From a checkpoint of a small transformer trained on Wikipedia.
Size: 12 layers, width 256, vocabulary 4096, 13.9M parameters.
Each number is 128 + 32 x the weight over its row's rms, rounded and kept within 0 to 255. Layers, rows and columns count from 0. Numbers have three digits each. The size before them is the row's rms in percent of the matrix's.

# layer 3 MLP gate, 1024x256, rms 0.0426, rows 318-389, columns 64-127
115:131153079160136086166086136113152093132116118114088111038123111121085120117151126133095132192163144125137051097137112157151111180156096131178176089124148144125106149090134131165110124166119190
098:115113113048111088081125086068122169102125132163076136107100153176171079051084061148141145147126179119162128103069121155122134192087188144082156142098143085195118242125131094120117092112119154
110:067102213119127174119132076133106105134141119095146137142099087086111121140146051101069083178130115147077130101113128163122146153149128175130148113142137142126104105195152199106108113087113129
109:145135101172149122077151106116077128119081101151090125123116129133066168202113134107131184159124112147116154126188140119112066151132110152115125165088120115123218088073124114187152139133072078
092:109119082135127100101117116185109139116154113176125132146118169196162163094141117091103151176112150099123185065091139113185112163181083206113114115139104109163158200146091090095102119131154097
092:153147167096093094132100090181143174123117074139113169080063156090110098064103153129120144106142144165104139150131159123146128176131139173120118143083152188067123122101074138104124156088158101
102:098126135103165114111137150135125158187101157136086182148133173105116117118086092090084148165093174152138082144122154136113155169080106155073143207104126140135115187109085094081171176126127113
098:117137168048136129106177113116140113130136137110119152134173137147200116124146143126143116098128117117090096158159117094139121111140161146096124087058096176094149121093193157156100184090032138
093:130128140144103167135097131137114112104101141151127092152182098133098120121102096114126139068162088142108145119030156149103130174140189104146088139189116065108077146130123140168129095130121133
105:107153128088167140115157170166133075113125088143132103112139163153137144129155174195163159177141163133132128158127100126120121112107146117124135115114151101129107118099082114158142095057125064
094:095189134046149128095131099134132122140131049137145073124159130146136083104117140135086139103136083118094114121063099074153156115091126135178136101111106184095124129109119110111113085107173075
105:143129126094174067119094080144196140101078083122130080114097091107150118082132116133111175109105104102084164140091089173157112179140052113115122140110180078158178110115125141117105108180199048
086:099167132084144152079116190076139157059087131160140105122072098122102148080169139127165111134122128109165137105162085123122130157158110195150115135157094095119108126111101140168136192164090131
101:113112139120119120180165069152105117095136116123100079139139092077106166147096118097164127106138079127118097085153088096167049164071113121120156200150174144162105075109187144153122143144138131
088:149121154110106095121096145142124139134105167091133121181099167172163095118137072110101116114142108144118100107118139155139109117125189179109120128106097126132099155093131115160118166175158124
099:146137179143117158113156109184185158150106106095111180096106117104120104125178170078096115099063157167129128168115147142128150138155136172067172155091120091132142089105078157066097119199149193
101:115093165103153136131041167158103162099126072186136106176153104103133102113142120077156164138118114080113144149135147136186083168149036172171112153146118195114108100155137113131149173077074118
101:112140167166169098185108097122104082103065180121100124167136099125092077103156152136125126116150091116108127140154153092125135131088137142161184119142172136059110128139163104111169179107099136
098:108117117138109091080115109163170096206108163112113074140191117145133107109166094110167094072079150138072087096107084158113083121131085072108133132121138106131103147111139145113157202158145163
097:164129084139142096151173093127153128175091147176151130167165130147216076142090180072185114144188129155165091160150154156107071176188126124141120138095101135175165108121168186164134195087137104
107:150144107124082132152156176130102133101127127166151154170133157065145127151134118129142140129072180095134135093144149123070158135195109113046110118069112137206161094106126101119164110162174113
096:136173096163108097167074159154123093089085109133102108159089185101161095165127070117153130162159164130122158132121099106122164147143083126113157156168173179142110105168167130118076142170119119
098:167139098100156063129152145132047145111182128163142132151142114173130092061140108124155115094097135149056189050144077170134143109120118105122133100139119100076153153077129149149167186093111096
094:110082099155114120112149166164164188102147105105131190126116097222161112132095157150090151130144146135148095140161125129126067135196101127119202159109113140126078111104108124111112137108166158
105:126174097093124158196127109041142087093149154136150145158154109158074120097142135087090119124123189078105130081104081097127139117131118138132092132130140150120108147099171072117117107111103150
095:148082102092153121140172189106122046148099127111176139111131106072090163195138121095143085089082103105105140112169151138148150084177123159106125091128116113091117098136162080128134121128086181
104:068132118113152147161094124140123119150171133076110106114153124110115052112124087205163149113142113129192070106188158077159108143105114099125183147133116124182098171126167104125088140141115196
102:138127128114092055099143056111076052172173186137137179111127122132109124182112150134162144186096113085120193096185083086116133101122141134122146147162097121109160116081158132095166129137116178
101:134152147187105192106083150120189144038103150121131093109084123100093175162105108157111130059134102076216132076033078127181154085161109128103174099146089132100113161105100163095113105131173131
106:185112119117179114105143147112158069101140159167101111185142150128136166113123153122115061169094207118130120103149170111199098074046067166099130077110121080090064133147128120185083149060140106
099:089120156088176173169106131139123190106189121099103108155138073193137133113189139139192150119093066157109141142152136100099142146068114153122123137132096099113133140096096109120129140126141124
106:136119111182151089116115151116106167084073134172142056173144093131126113123111143164144143103174178079146101152144135138140153160098164139125118076109142154176121095049164107101151097148069154
110:079139086132147163068086130110142094121159110153152062092154105124147178116080130188166163064152134093166158139115181098121166108049079134124120059096079152115118160108097154101144157084128152
105:078115141109136101142119103162125141051147109120082190108133102174116110111089093130133129151135078150142107172168129103159130140112110147096133125081114189090096113090057114163150141156148163
118:070091156130115144119107143082160148144111088119117115144119138156123109195202140125154102121121082124136080155121149145152080148111130130148161198146176170166116118156138121116139203123070116
104:166085104141134128133130158092152175100094085197127094116146119125119111140087119175130109116073145123154227109140084123187179122093091179089093117150114119150115147113082121109118138156077141
110:164122100168104153150101120083122164114122118117144124099133078114051179106128098081088148142110118127077067121133106141159206121141075132099122122153132110076124097149143168102125122195150079
104:132164125126046143104140170149131130104137122156135136107186128162078108187079162116119143145117112125126121150127146139118108170095154153156159148119097168137139182125106124134167092093139108
104:151152087123215144115096106142111150092084151178120123136164087116186173173157123108120084119126071128161134155100119144144099167119101169134154193088179172147096090108084070149161094181172105
105:066170137127168099116107115124139113062062163111152138182113131149090144101139124178132161139103154138156159128110162129115085128132184111108130038083146117155151140109089089183170188150163164
089:153151087148178136139101169177090130035163162207142121128112149150090148139104124107125120131128115154239177181082101151148141166153170180128140166148121166095115147092076046124150144114109053
093:075170153183147147173094107144102204131154150156151194126136153105145098143190156085086133218190112172094130157111127157130130166162148137160122114176184156104105083162166141163117149174146138
108:068072100069120129147106151229117093095120176089130157138118093144171115140084098108100139181144064106112129123125149117117141097165127132117174157160118100176060115159101160153101061123176128
093:121168138164155124100075200123134141127129087100159118130110104085118116142165130128064070045054150092128158097107158183110089108101101116112081134141077163120115160142139121123151116077139161
113:129107120115152021125177090139138134109119095111087047118148106141139099049087116142097167140175061124123148131112144093108186162084112134113089148162159120101148158126172186121155134176123102
099:130158105121101130100109137142089138136089113072112122085085124160069105119127178136114095178107168104147112134145111144123129172153170150102150128081107162113114033118114132095078095148134119
090:169088122090113114137152192116123128183099157113152116098114093122162078108153147170134117118081099164113159104185090125160164135113135163146132166145103144118092157109159130134088082124139126
100:080110221106184143128097125152157128176137134120165178143129113120143163129153093094114170175182150119121165159140123138129111155120128095105109101087093082148100076135109080153131161069151143
104:130112136149144113166170178121119127154124103131094200132122096066133130166154140125079140101152090159150142063117187116071183086159147152197171155152149169069140107129128140112148153123167181
114:154093138081153163128131228085149154069165072100146140081145085140158101196179122115169130129137106127101171155139087104072112115151084094054134131140137158181189087107137127125110130095135087
108:086091131064110137151106139131100113088098109130114115051087141126117092163096100113139176129168124135088141060094125134033145122111116089157133180156155144174148093118048165115128112067147137
103:100126131157108091156171116169115134209128146166126168089136127203120118081139129106170171129091144124111131118134165071098076139110095138041131143126118135056157078078100120073165093132129065
095:123084110115150134120094111117113146114124147132166116166170100176069120064080111081125148135115077113109140067086151227169145073120080108151169120124081122148124146213130143183142164056122149
098:111167181086154097177153094107182086138121116163129129104163157128108101111142188078087145114125100130084141108116138140143203141141116135167184106123117117133151156132106108100172162163104123
098:176152146205162131063177150166092103159125159089158124176134126098138162158090105112104079173146116122104141140167086147152177117133156104129186165081149123154137109095075134151178132148109132
102:182117140129106127101102161088165131117137131104080116151147143100168109140155117138195076141111134119086112154105091113163111110099118167175154107114145183096097138077131190082132132129072100
097:095139095165181119049133101127112100127103141151186034144182126158137116126138184190110084165125112163162144106115157150162180171110126180127118130094116057114112186124107107078171160185174142
087:159118130136146149120101170172111104118120106124191109082181063081116136114068134148154180119186081163182129108159081155142175139168121130125112173146119150109072142114147140136076100081155147
108:158154146119183100188143172168106076136100093107061099103158100124079144126147147142147155212142179145158179067153144076164061113164156105081105114135160176133185117134158088164167152110157071
089:168117134187150193138164192140108099105120116098085105117148161113123132121092087145150171105119077123141132136110168149097118143158154129103106116113076163134136148105095099117103109120155142
100:124169085147131134054120112141120111080134161141145155177096173093148096142100083159109157107093142122090094147075110153173140097165152091133158103124069097127084126159147108094145174120092127
099:077062116129188119181110171133142116115067171059116136116175142108185182157165160122155130108168128102173133100125168110138132135099124150126130155116106152122103122147118139127158127105116197
101:142141137132148076134126179101086099180075151130111135074107127100132112158111127098110145081148134124109096104163157154168137136143148128127057066161119127110214135088163147179140137109126144
087:198198191154065121127116060126107122167114180094121114187052095111117135131159090152147147180152087172102102149123105154070127144144094134189141198109163121138193113148216128115139155135105190
099:088111147110153117113136152152120075108108133104150144134082133103081109099123077127142136128056158096136084154074170100129105127174140056067138171145145052128143187099099105194093121038103150
098:114151190118078164139115103090106127145150087103090154121108160076133059156151158090179151124138133121096118203095116096147156147115181090129089090120148168113174118150140106202150079109081112
106:117092126123113152128133125154133105167181179031090138125103131144119098139108184095159105138162122129137152130187174082124125163083098137094114125108120123130185144131117186124128111100136090
073:131113052117146177097165135185126135139109094142113100061100127121165133087122166089197152141150087110118180143156061088166107129145209163098119146151122103164125122113171148103118188083111064
096:135157151114153190168134192152116158093150100099135142144140153109173087098185145078124076105112131132117158149173061141166198041144059181120119139127125147137085130086158155117124146101137132
099:059177171158148118148199136144106167108146133130117123099128141111218116076152100164122087162173126092153094131128135073129040159137100112116144117169158125147065123152154108070147122200162142
109:131142148113139162098092171109132111106117082145053103091157109084203145160150123156142147108116118086190158075092073141149136132131103116154108129097110123081195109156117156192055090136177150
097:131109117155119137141115068082090084109158142148063086069078116129130115122083136096154099097093125070137198146129122139107115108063106138127148065136115115100155094100174196145128133152102137
# layer 3 MLP up, 1024x256, rms 0.0425, rows 318-388, columns 64-127
119:157107166090127135103139147122077164144162154081101113197138133114184150178136124141146158126129144145147126129142126132157135122098118145100153195111080146128146163171085121116127152132131113
101:105104170087122107136123092136119160138142161118133102113119169146197147112161159172128169155165119176108183127152124070104104094086152154160128161132178160101109107074143165084140107142098126
095:080109146130101190181146107136122110105174073089139182119094145133131091185170065101095101111134100167087118144120127086171185092165122113123176103120112179071106062167119169087131088092155162
123:117180101091085071055178090110085157104111079157108124117032127122094187155099150116154174095106110130107115178163058215142061119173094093122120138178127129144146126128125135162146095147104102
094:170106101118164160121176110143108092096120123124153135129162135079178131188114165142188161163140134115133104134114162106101183107084151101116124120127159146160136143117124159124149140143163140
099:151131099133197116156089098130132104136133132145080121153099132138116110156131129142155107113104083063121140177140129125076113110134203127115132110209092094096149103153148068181132138115073107
112:105097172135139148094106131135109123148110162150114167151169181112084084143120131062104136092075128137138100131146141188084169149155089157080148159157132150122091164088128115117167139128160121
105:120157099072100089067142154029116136143124114159112086141141134125161108137126139153126138108093124102130143160128130052105137103069139151092082114129107145171169088142111091096176147089093101
081:121132088070143103111127170184094153114130139082113123104084109165101107094171160161126121191109156151151068162203154110185112177133119119127153113050138148099160158119048130096128101149111148
113:131153165137179122119103172105106065203165118141143128053100089052137149114161086101097129118142100077104074133130078123118180119145115131200112150119146153155163099113179135221191131129140160
105:122157109144081175121103116112145150198133175083120113082114127103157165149218084102102200126110135178114087152142136114120120160135119115142124105175133123164086139173141092104095133160049159
110:156143137099159121155156089121156159043096094231165098119096167149174099097083143133102163152124111120091139132139128164153126117100085160081162143160161092135181091150154089115115123174161075
101:183145126144157115112143078096164178114162089179142087143126112138159081201116129144129129102143089170076159192095097249160133177128144110128127123080146110142165149092149158101092121105178137
100:168115159122122154093173213150128142140123188151148112122140138099136141060092085129096149136097127061148102140105152133110145151165149075073104098110111146169132133177152113114195126157114130
097:187123133137174152117054161114173109108085094068160148151177120153060135112148161143095106153162165109113143167115118118186170146179117140086169136171133109109069156174177136119142192155050139
111:160148095156119123142094170189163078180187128119109140119103126149122132109109172171083133153099170105150132110116086158149137112182154147091122123072095100102188088095115107106153137146131137
103:131128112111127097138208133129174066141118181085128137092087129147184147107120115188098116121128127182129112118089109143081173121140213085093150112104143048145156176086107153135115102162178120
098:092142109184137081140140124148110086119102183141130145161125109126097127095137160106118188115133127083059116135119166095125103121096167143119166121123187114079119139149184121067160130109097154
109:062137133056179183153127123073164122048139107073060133164126125141136112153116156097089128138194083134070182139146127114114141072130086147148152052114130162105133120113186181143170080113132083
105:162106124146147063155124121183103099170130160069160089149186094128128095149161142083149153143162132127137088140176162140056066115115105151128143109129127161158087084081177117141148134126083177
084:164114198165120137089108085175147069135142116178117131092144123157104159092124159132182089154181123075181107133106103149171111125069167174145153169155099119103106174141127135116080098087162145
090:148088121090098079066115129173102101164095137075134176113125132143111144052157095145099112119103095132131061096163106112124152114123138059123120166105129097136140095062114158125140063088164165
098:097107137117082165124128132159191105126119098108103139107090206049124148128104120134096153128155107090191086167103182064139114211136109140121152132141161149212092132196141173113097068160119132
089:073098132110136107140197123137146103172113146117149167156158104158157108138134176126143135098153139145135104128125168154099094138077129172181190139127136202125149124088098136095136124097158165
115:142120147176114096047165160128170106178078106149099084117107111154137063139125143113143053121129097130149128099103116137081073135163144087117140117156098115139122068138058217114134150117138078
105:092123178147108125101111129145111167120170114140135059147110139159146069090089129146139176151143171145101171116076118144127118169077140063146177202138122124152142120124102167129145139132186111
103:105164109097155119182118169176080094135166115106125140108176101139103118093126102156125171134124138145105104146127157099155123148103089142168069090123156196159159114164133127111093128107090120
104:146090105117101111127154116101069047193193150110146159148112117120111132175136173148184134136135100114181176115161081111139142125118123102117136180138128109134139089090166141095140094145132193
102:111131116100105142131152142130041153147163120142119177098140132163169058117106143149179131195154164203102231149218146144126066146133102112138121164124111196119192114118118138120095118112123118
092:080128162084100179166105103156100132100087123164125119168150120102080104134109074095135117114108088164132118177137118131121176191193091107191163142132105085120087146064141111161155129164142134
106:113103122106101170184126148087148212041175090074074091149138052094111156149149098145203133086133103117155143120161171143068128140095119094087083137151060140120116090144153089162103152154126128
115:144141164116157084095108106139152145154113148107068127077096180119154130122106133160132146045109096200123121152136151153085159101150207131084154142193171133123185093117136120079107107096112227
114:115116161096163138184144139128116166137117087093124169137163088105090158159122151100162120152105089143139132128140107162112144125160164101085085164202114120087182136178144139144121128090207135
109:083188120186096104153178112119100114140122170148145107117157112118191140086124141116143113093138178105106154152104120155105081079115163120143102114155145068132148187140155119103082123088125159
084:111072109123103089148108083173121144098081111161138069149109131125096148164101135140150103155132131192079178143120125139152107202081126142166107157168150182051117096138121116097173116126136131
095:108208164100120178102111160106119114192119113107124094179113135113128159155153114128131135146200155169119093131100126072063129143139131082142126177079177148161178131113136166143131139159179070
085:108130157088167088072172164148128118170150123161105146135193174145175105161149170163181115158180141115156132177191131099066072164130159143120106151119155132148139163094132114165185152099040183
099:186162127140140104167113076075148157180170208114116077119084155140165164118163118151123109160150145045188159120168117123145131090152087134127120100132133098122095083139126107137068141160131179
107:144113196097142126060165138096139109120089147142152130168105121108123117132114123116163138114160128073186108092093166138079115118133141145084102107097123046182143107115115146115140156060106117
099:122147094106120112085122123130181099062160153166180119121129161150122137157108169173099131111090150121211142128129131063130103157110140152149102036083118102093170129051118176188179168202128152
089:128119185132054160169161089080118126187128041107074117090165120171133109121121164141158153122077155083072154123145165118112112115098094045097098091098104127179192090179099119079147102159140124
107:126161115128160094107106140132110075137137150123157135088195189126141137131059133151108144158223167161136117169087134156099152129165084112086121106103128195138111162140150133085102182139116132
111:122143162088136135123111154109126177137112116150144152165121113061121123100169146108151178164092120181116112182157136127112136155209162115138161130126100153117100091166177095149148153152117122
099:137099118129123070159141092121079149178164159154169134152143182177144148077124078118163168191163102135164093097183098123175129126117075154167171096095185132180101108173076151097137185203152099
124:163153120118125121105068124144154129144183129202122145163150062156153132144174153139119160137126096112161174141068120153096118129124093149146081148153150074108102176131127147115141162129135149
100:139163097134093079086062112142105059140140142116161140069104121177103135135124130090108125138109108161117145086184125143083180171171180153123173155056100132123111067114138115120124106134164110
099:129138083161123134146156145145080105174138094204126163138189098141120129160134195110109135143129140147062182127118143145170163143144182119085094151111150117166138164143150044126106134121140184
094:079106195116196082092108135085140104108094182191118087129072140068119151163123076140082161097102145148163229046115133072121124158063102122165115142129093068077110116115113141143101090110152134
083:131154153096148143081067091082147118129118168093093081136077162166096157110111125127113143147108126140129138148125101091128112191124159185101136128067137083105113147104132174099092137131127158
108:118130144117089099129162064141110128173149227172141122159117106106104124103004164068076150100113154140124115126098178140174160096150208185178115145153159131094088112193117152072133136178097167
103:140092144111105162144138118116132146133090107142106128104081138138076143170122095104171151070182169159085129093133118119028125084129123102105136183127131150180170103165103126117152111136120144
101:190084144121145133168163153159149157082090137100066144163138105082107137123152084124127127145175167137161125100184161136150184217150128188160148102158165131133089136115165156142132131145122164
104:118194137165137105103105137131117154185132169140079092112081170097176110187139169108162092122121180098159118128161093071087147155110140121145065158110169143125150102055147149100123117145117095
092:126150134060152105153140127080137104161107096200162136070179125128123089145160182125147146145090107125113174125105143110160176098158124139166203095114107117165172154154103111101173099163099143
095:147097130108133162140120176163097082086136095115100100043197119141172147134154152098189131106076155163134131130127148097113124176098139107112124185092185135113184142104117117125137090057103108
102:206135112180147157156102133113098091166131133139128165201123125160185133134145091068118122120152090125146139145121086136137163058173149103174130085075086050103144121137146113161150123165062084
115:090139099188098160069106099117115158123111150171160073160109134104161130176160166143092155137139162182103129071168174127101148140104118159103136146149151096123091171124120158094122176164182106
084:086101162178159096153095113064082122115118125123124108119142151130147140169148164083150123146110155136110082116092159138103150135151090083130112105134126102100127111110144116096127134168206174
113:081081176121125089144148038069155191102199128128114161161104172109155198154137124108144159105121102158092113148139126125100111136113152127194142173138104138138168098152115116148066164147133163
099:117136094141104117145146161139115088099148156125097135135098187098160098126101157114113134146105131144105123141072114099132107135145179124133138103113103140084114160068135144098102119159117169
096:113132111115089164220110197117114161181110099127152144113125135103116146082169149065090120120135081121153137074122114156116066133155131130100138132100179150129178143141053096127131082152218157
094:169126141150090128152159134097111126100129178136128186123148114149129102141189111108167083148076149169120142149160071115087090134156099106167089133156147097148116171124133127185159106134133039
093:097076114097139126135115130096134150093083109137116161084108128114117124129097102154089136092123126126088088122165093155115170095168106083122061076078158136123177115061100128142138100111157126
086:151164102102083113157095149092117178131135055189166165130162160125122087155166128095122099169158060113173122179123158128100079161113176078154133121122150108133133143158151164132180123175120196
099:150136140171130149110112110111084119153109125136122145159164108143173117121136129137139151102180117129123161141146103061172163097100139176160111137104104138079138060113141167112194159177156093
103:109158140113106195124114122054109141132136107118126126134108205110169056144174180099167144117134118090083120181082142099146157130128177103128139100112166158092196114165142120156138110139082099
122:104092156094101147132114126126162159112152135119155141149095154080127131183156120097083170056152080097146150178140157104166149122068164135148194138144092145184155119076173168100108092161132148
083:107122155149162170130171162176105143129067092118127126094065105089136104138152147130132152100144101123113127130167089122094103160140138062113134179158142096138121135114087161117104112050088096
093:125122175132119200125142151111130158049159112095149088202080115103122120092169176123128071116141139101088170162176087123172189069163072199072109139104104151100088131066175103119072157158143134
100:125098115118108067163118174146079063147163128119149105107150140200161190127141185167132148193128097133155131158102159134158118137075173158130090072111119237086147115124094107128152069128104166
109:147109122136170141113162138120077112107120113145228157119122117184086082155101154130117077119128127100089149117098114088171110093133125111120136056113091071059117075175088087146134154107080135
# layer 3 MLP down (transposed), 1024x256, rms 0.0425, rows 318-388, columns 64-127
113:150152097141136048136132138104138120107139127090056148114086128141133146154129067110134124135154191114209074142153137191152150187123100147135142077110125162144137168156101165133117179194134117
100:097089112099170121192119121071126103118117173118142111031090170165186114187182170185084123109167123113102139144165120113117102154154153167147149131130171174130159080094190132059131158140153164
101:099094151144170146143113095131162100155111121175116166175123157155128177133109179126141160109117142169115167137127124062111130079137147131125129129119170095154143090138115133091126157090101158
116:091167115116113136121132102108104144119120076110095112152038135092142165052118117113141122116120150120141091167102082198131071150112101140092105122193120174142135133154149125133127086146135127
095:145149154132145112181149142124177114127070108109142118125136164089138130150164103104125149143127138151119116170098111126135144121100175046139160097106122123072107141089077195131120210140202132
097:122075139198154130141108117078159093168077143137121115108164128144167142164144149133109096096129112041144151117159104154125114129119127077131184107183126109161152125135147074190160119135103089
116:141086112125112119097083092152123124126085171108103153176172171138102082121103121132145093162120094114125048122095158166133126169112102135094093181156122119151097133151119101094151098116195185
095:126133141207131148195121101143140101135112108088141126179107080126111124111118144137125110144151154203124125115113109183129153177179145093164200118134170115123115172157183159136086134121163110
090:130118152141083125101114165216132104142102164153129050116171159160098071108120140116099137075122113128099135153081140115123135151133154082147131144173089117081097146133120131121137068116104122
110:139122081124173143163100151067126044139178054076121147062123141065181098180118131114149133120130100084100053168146070102073112116120195100097120193142174139135168076112140115163150165144168153
098:153094147156127107117161085178140121108076123153115169116138117126153087125057160153156114151151177162172125126148116162094119113129111151116175133147160077081126103156158196082123190120146116
104:155125151128130141138136098151162139156132153207147112137127118132145176102084162166151127105194139154176169134139135118104099128090084118092091114053117104061142175141151143137079093115051202
096:147115119109156090092160178069150170141138115163134055135065117104148125144143100147129138120128093148145122151134045211144135076136131104171147170138116163143110108083110184115104120097143179
100:110095175087136136136139129143124129082101174144095054136115144099061099162136115103125171153091120109092143067121095103121046139125135070085114118078124143183094126113150137133117143096108094
097:142103137110142115135088175141168061124077156066161127116133149144132169136154151119139121104160091120064151132150137077118188188153137146097155106128159097120107097157166178142118159142103145
105:150151134157099088157096148162164156182136123137089138141080156151153137129108122198106111190156165094152117109157077158200168134125164124142139111074105117117146108098108129107154149177132087
097:179131097117102140135092123094042146117112082172112126132127147083100147167143152131168154162136098120098089123138100110093131056114071135109158118092086143122117158154119098157167106113208122
102:116153118104138152098139137068125090122124109076167182133099168130107146103128119142121140082138154098115065141147091108141176204131178121140091126137115063121106095089159086120131122129139147
106:060062150069156094119104153140201123114136148088028110138091165176091115124147116135120135115135146122047154133140115095144100101094105143137111107141107096142151126055131132136173105120122146
107:156097107167154094143154159159130088110122096079161074100124096106157110181125098089132134109130095156111116159128097117074075165123086157099120088136125207175061048085170075133177147136119212
094:144119101142092133141167161156089173096126157156178133149115145105132137140113129085138108131098127064139120106131154101117152138155154151090129131080121151181151123114111140112128090152174164
095:129187069176113112143130165183138088083156091157118122149130157113144119087156116103138120108152146107111158132054091095106164175183102193115147133160176150151121119176137139092085114143144130
095:121136135129136089164144149162060104080191129168105097115147050212133094122152113086228098134100137182075121068152062157116144088118133096094102142106123112071138125103121106147196157160138127
097:094107213117150148128191107138178077089123125109163073117136064118177149190149095085177101124087077132144098106093166122124139147084146206140100114134076169068119116125139132136126156111118109
098:141121071086134152162094071110098126073086137140152149202161075131060084138138072205078167167151144067189101136147148112190131149142175211124128080146137162158191142086192115146144102128079166
095:141106061146144132143122116097103108145100115128149119113147087123058156150127112091157095108111119111179112138154156086193105109155129182135097106131128115128144188102101123126093109132096161
105:104160096060149161151091122104117106130107108111138144110103083056122159099113147150115167148111116166084155175115132115120144150097106143087088086117137160161122116132137180109135128129085105
109:148135127143125090143180076120127056140133154117144183059134088098117097111160203094163127142154165101104184106104099105070156168153139147154106119141123044084127142116115146150126129140096147
105:134109161120130208089161176110082151133156106136123143146107141110131153139107149140121104117144113177121186186156156158104098151130115094157177134151085173112186104156120143107151099091153145
097:152192114144157127116102115117188111117148120148082132066137164136131157137088106149117084193093184092145160130148150065152079099064081137102078101105154138112080099180106130159128156101120159
104:100166106113132140127164178111128176040155088105102120124174111121108147158086194099146122112099135086135187164116151159088173153112179120088045099125112148137107107132188122124106186180094150
113:138112127102142144106162087137135121182133156127094117062137164139115128130161129162155158086092124151189154173155153138147164137163129146083176139184123145168135109139125119089101111144091149
110:119103167131179145162174089117147144115157099102118130142157102109135156119114102120176138103148098124085124144137050115131074118182145135122083125139121101157134086189120150109082169080102150
109:096201124086085128155187095154144109129116154131143132139129132144151160040132095113093121060120168113092106162150155139130102131136123131080134108086132099162166118121139127096117144082132089
102:171151103115131104117160093188095111105118151123134156150132126116113169061039132129133168118121153122118167142129087131123188121128140132147072080098092134057124120118155151152121057107154155
095:108071101165134131128160124111148182113133077180130111121140139101104113169131111142149153098078099072172181120111084163127146141091081185120107091164091100104108152128124116097107107160091158
099:149157081193140138149143158124117155140114155116172125061162086105063182116156126111117199135146108111106076138111104126095164108144105158096133104122128073130100085144141126099121118164108120
100:216134121174171109118160153124100095105144099047075114200143190083169144133174101098112119141170164139109162113102145100149166041154129081078146099072205131138140089158153120124140171159136115
109:143131127115159132056129113057140119136117166159114116116114081112156135199158132116121115125154125141174142097114148173066086162151127167035120157140149157162101114057094121104140094104134140
096:085088133126124105096160173144150123158200125150093110128107107141122104123107138107104166138108170078108161055097070138093176098073072134176132132155072137166097094092099148122118089158114143
096:177142128133112175189125157189088112141146076156074117098131174156108107150125156135141143113093149156118210150137135138140148094131127118164111139137139115106143140132107112065156117115079070
096:123058131151075151120199138144160166108100126137109123136095087109146106103173086134145107064098109083119146124206114121175084124131221137169137125126118101097153098073084165135125116114145134
110:105126118148176107113145130102107200215103129166133135124126115042110126097174160123132154151092173144146074130169142120079119174148146125106075163119158171113208158151158098142149114114071117
091:170178148141118181097137206109140135082124075100085112188105039115172110151129151120100132105171177115107139126127117154092162166122148092108146138158097126175106152100171115088129071090107146
119:177082161161133182119156193165179104160120141142158113127108055124134115175150143117200100119125126101116157182040082182076110067152068148160087090160092130135130160145135161097200105077144133
112:178127135085118073104074076065128095134146104136147155054108074143118139086180158166142091133129135135105090099213111112115128165137138137105103129068073172090141085083150104126107131128154103
092:120154119080127134118142161129087077145122159205165158182206089107169104116136171152098171105109150180059162103149169125155160136116187118108136115178194133124151134178124066133127125110116154
094:156129075169106098176120140091134155106103093077129115141115128148100084146144198140131141117119148107137101138120165179101098103120153169125123117124175176086194180094143133091107132118178111
091:115125150150126091141164180098105077161158134116105141139109086016143124107175149103103116113136076169156167120092181167070180115166129143150204161078134162050110104143138132072118145108164192
110:126145152120086120113169026187151061230157157159132145144099153123121114148088163152113148116103130153135107136148174124164142091173145141142153156144127119088117154123097131057145124170136198
101:181162151149099064183095111122135079145085166068145143119218112159054129164126225090103086155108137128140111101055101142162079186109161128129147125086191129116152107152165200162103133120133150
100:132156142105071132165126129158168124056132106172052180103091132079134155112149155123136171181140136131068141119153112103067166138134106107157110072106132157134080132110116161133096177142094117
099:163104088070131144113164131117055114142112095161134165132138105107138159058177115109137162189180109150165122097113146157132085112190080129107190098128076090086107173108099183154105181144075135
098:121072028153076167087177172160069190152161147116119132177087108147133119137132077179139135098124137138151154094131080145108082119135177089120121136119123104140114104145126152170069085111170170
097:193104127110129086112092111134125117204111151078133104163130121061171136135098145115216096126094142110103115149145140102133185168141100116183167077117144132138134099170201108101091102139153101
105:124142159083064098163104110119205130191153118082128105126106154156080161125085099117135079137158150143121145155123116135118146115111141125163122148123174149097072165081079154111133090090128165
111:117168136152074159093148067097165203153118127141119173164137133085115181159143120168093170167101149161118134115181173097114144148108128155129136112158158102115061139147152170129125146149156107
085:150095125157201097161040146093102129145099081121209088105162095068162132133122146077166151131168117128115055108106129160149163143188116087103103179120104123107082075125143093135128147132140164
109:145125117115120043104169092119093100093140143140062187113137184085151140138140163152122115101133092147165155159107118128101148139114131145157161163123105154208150049119176104144084137174106123
098:091117101124161076147115069165147124112196156146162149087059131108163125141093178115143076154079188165128145115088069102157074166116139170126152126125127141088163098108121134116131080157062135
103:136148123126114108148135126156098131096160098099111139164119169130137108159143075192098108116158082136087096126112144159135122145085152096143109088179109113124108067164111123059200106165167128
101:151093145177149098132158176033160092143088133100084107165079101149118221099152083099175086180080114142067105122140133130134140188176119153124149133130134156140117188086176080156116166125124106
093:078120099195132148125123080135133160061199084135123105140166144177078129126122112181127181148144143152093108141096100135084136090138094120115161146111168146143084117154114119067161135153095088
088:076139131090113172131152123138172120104085125118159154152176121093183153171085157146122125135099185106122100078129138129121098134122129122080101100151188117175142137108104105097096140145153103
099:085159120112133163132176141201087097102135102176126090121094091149143144140121118081193124117112118101089122112084110093142101190143159050084191130105173094131116098109053144228074185100159185
096:156138113136131080158137150176146115097112155139195135136130077134083177091068074096114138125091147175169112101134114139155114109077123125098157135111104105132086116133119096125165210128163179
120:153097154055161152133132091153146156136111119121201127062102165120144171163096129143082138085215120041153169188158207092133170115091173173127165162170102118177167157090173155122127096155150157
089:122185117138153122129189154157102102099092073116155094086071121095151096119139132115147145126137107121115152157160102152157135160129164131125137174139122100135133127131124113117090121076093129
094:120106101126133100073113104129150147189140140151061168088176080109115149154078105128156102194129087122116117085064182109096068176128169086146124152142124079095165145184119159118124153111082131
105:143151137136179101179147131142093084178086133134186092093116128149092208124119116156124089121153079093167143166149119067121116136137151064135083177104110213073128184168135088126147119179143096
113:145149135146075089173146088101095151105125127099181181106131120230070128115091156134152070200152164121055163109145104136119102110105102142093141118142113110123082100122122126089192117092084104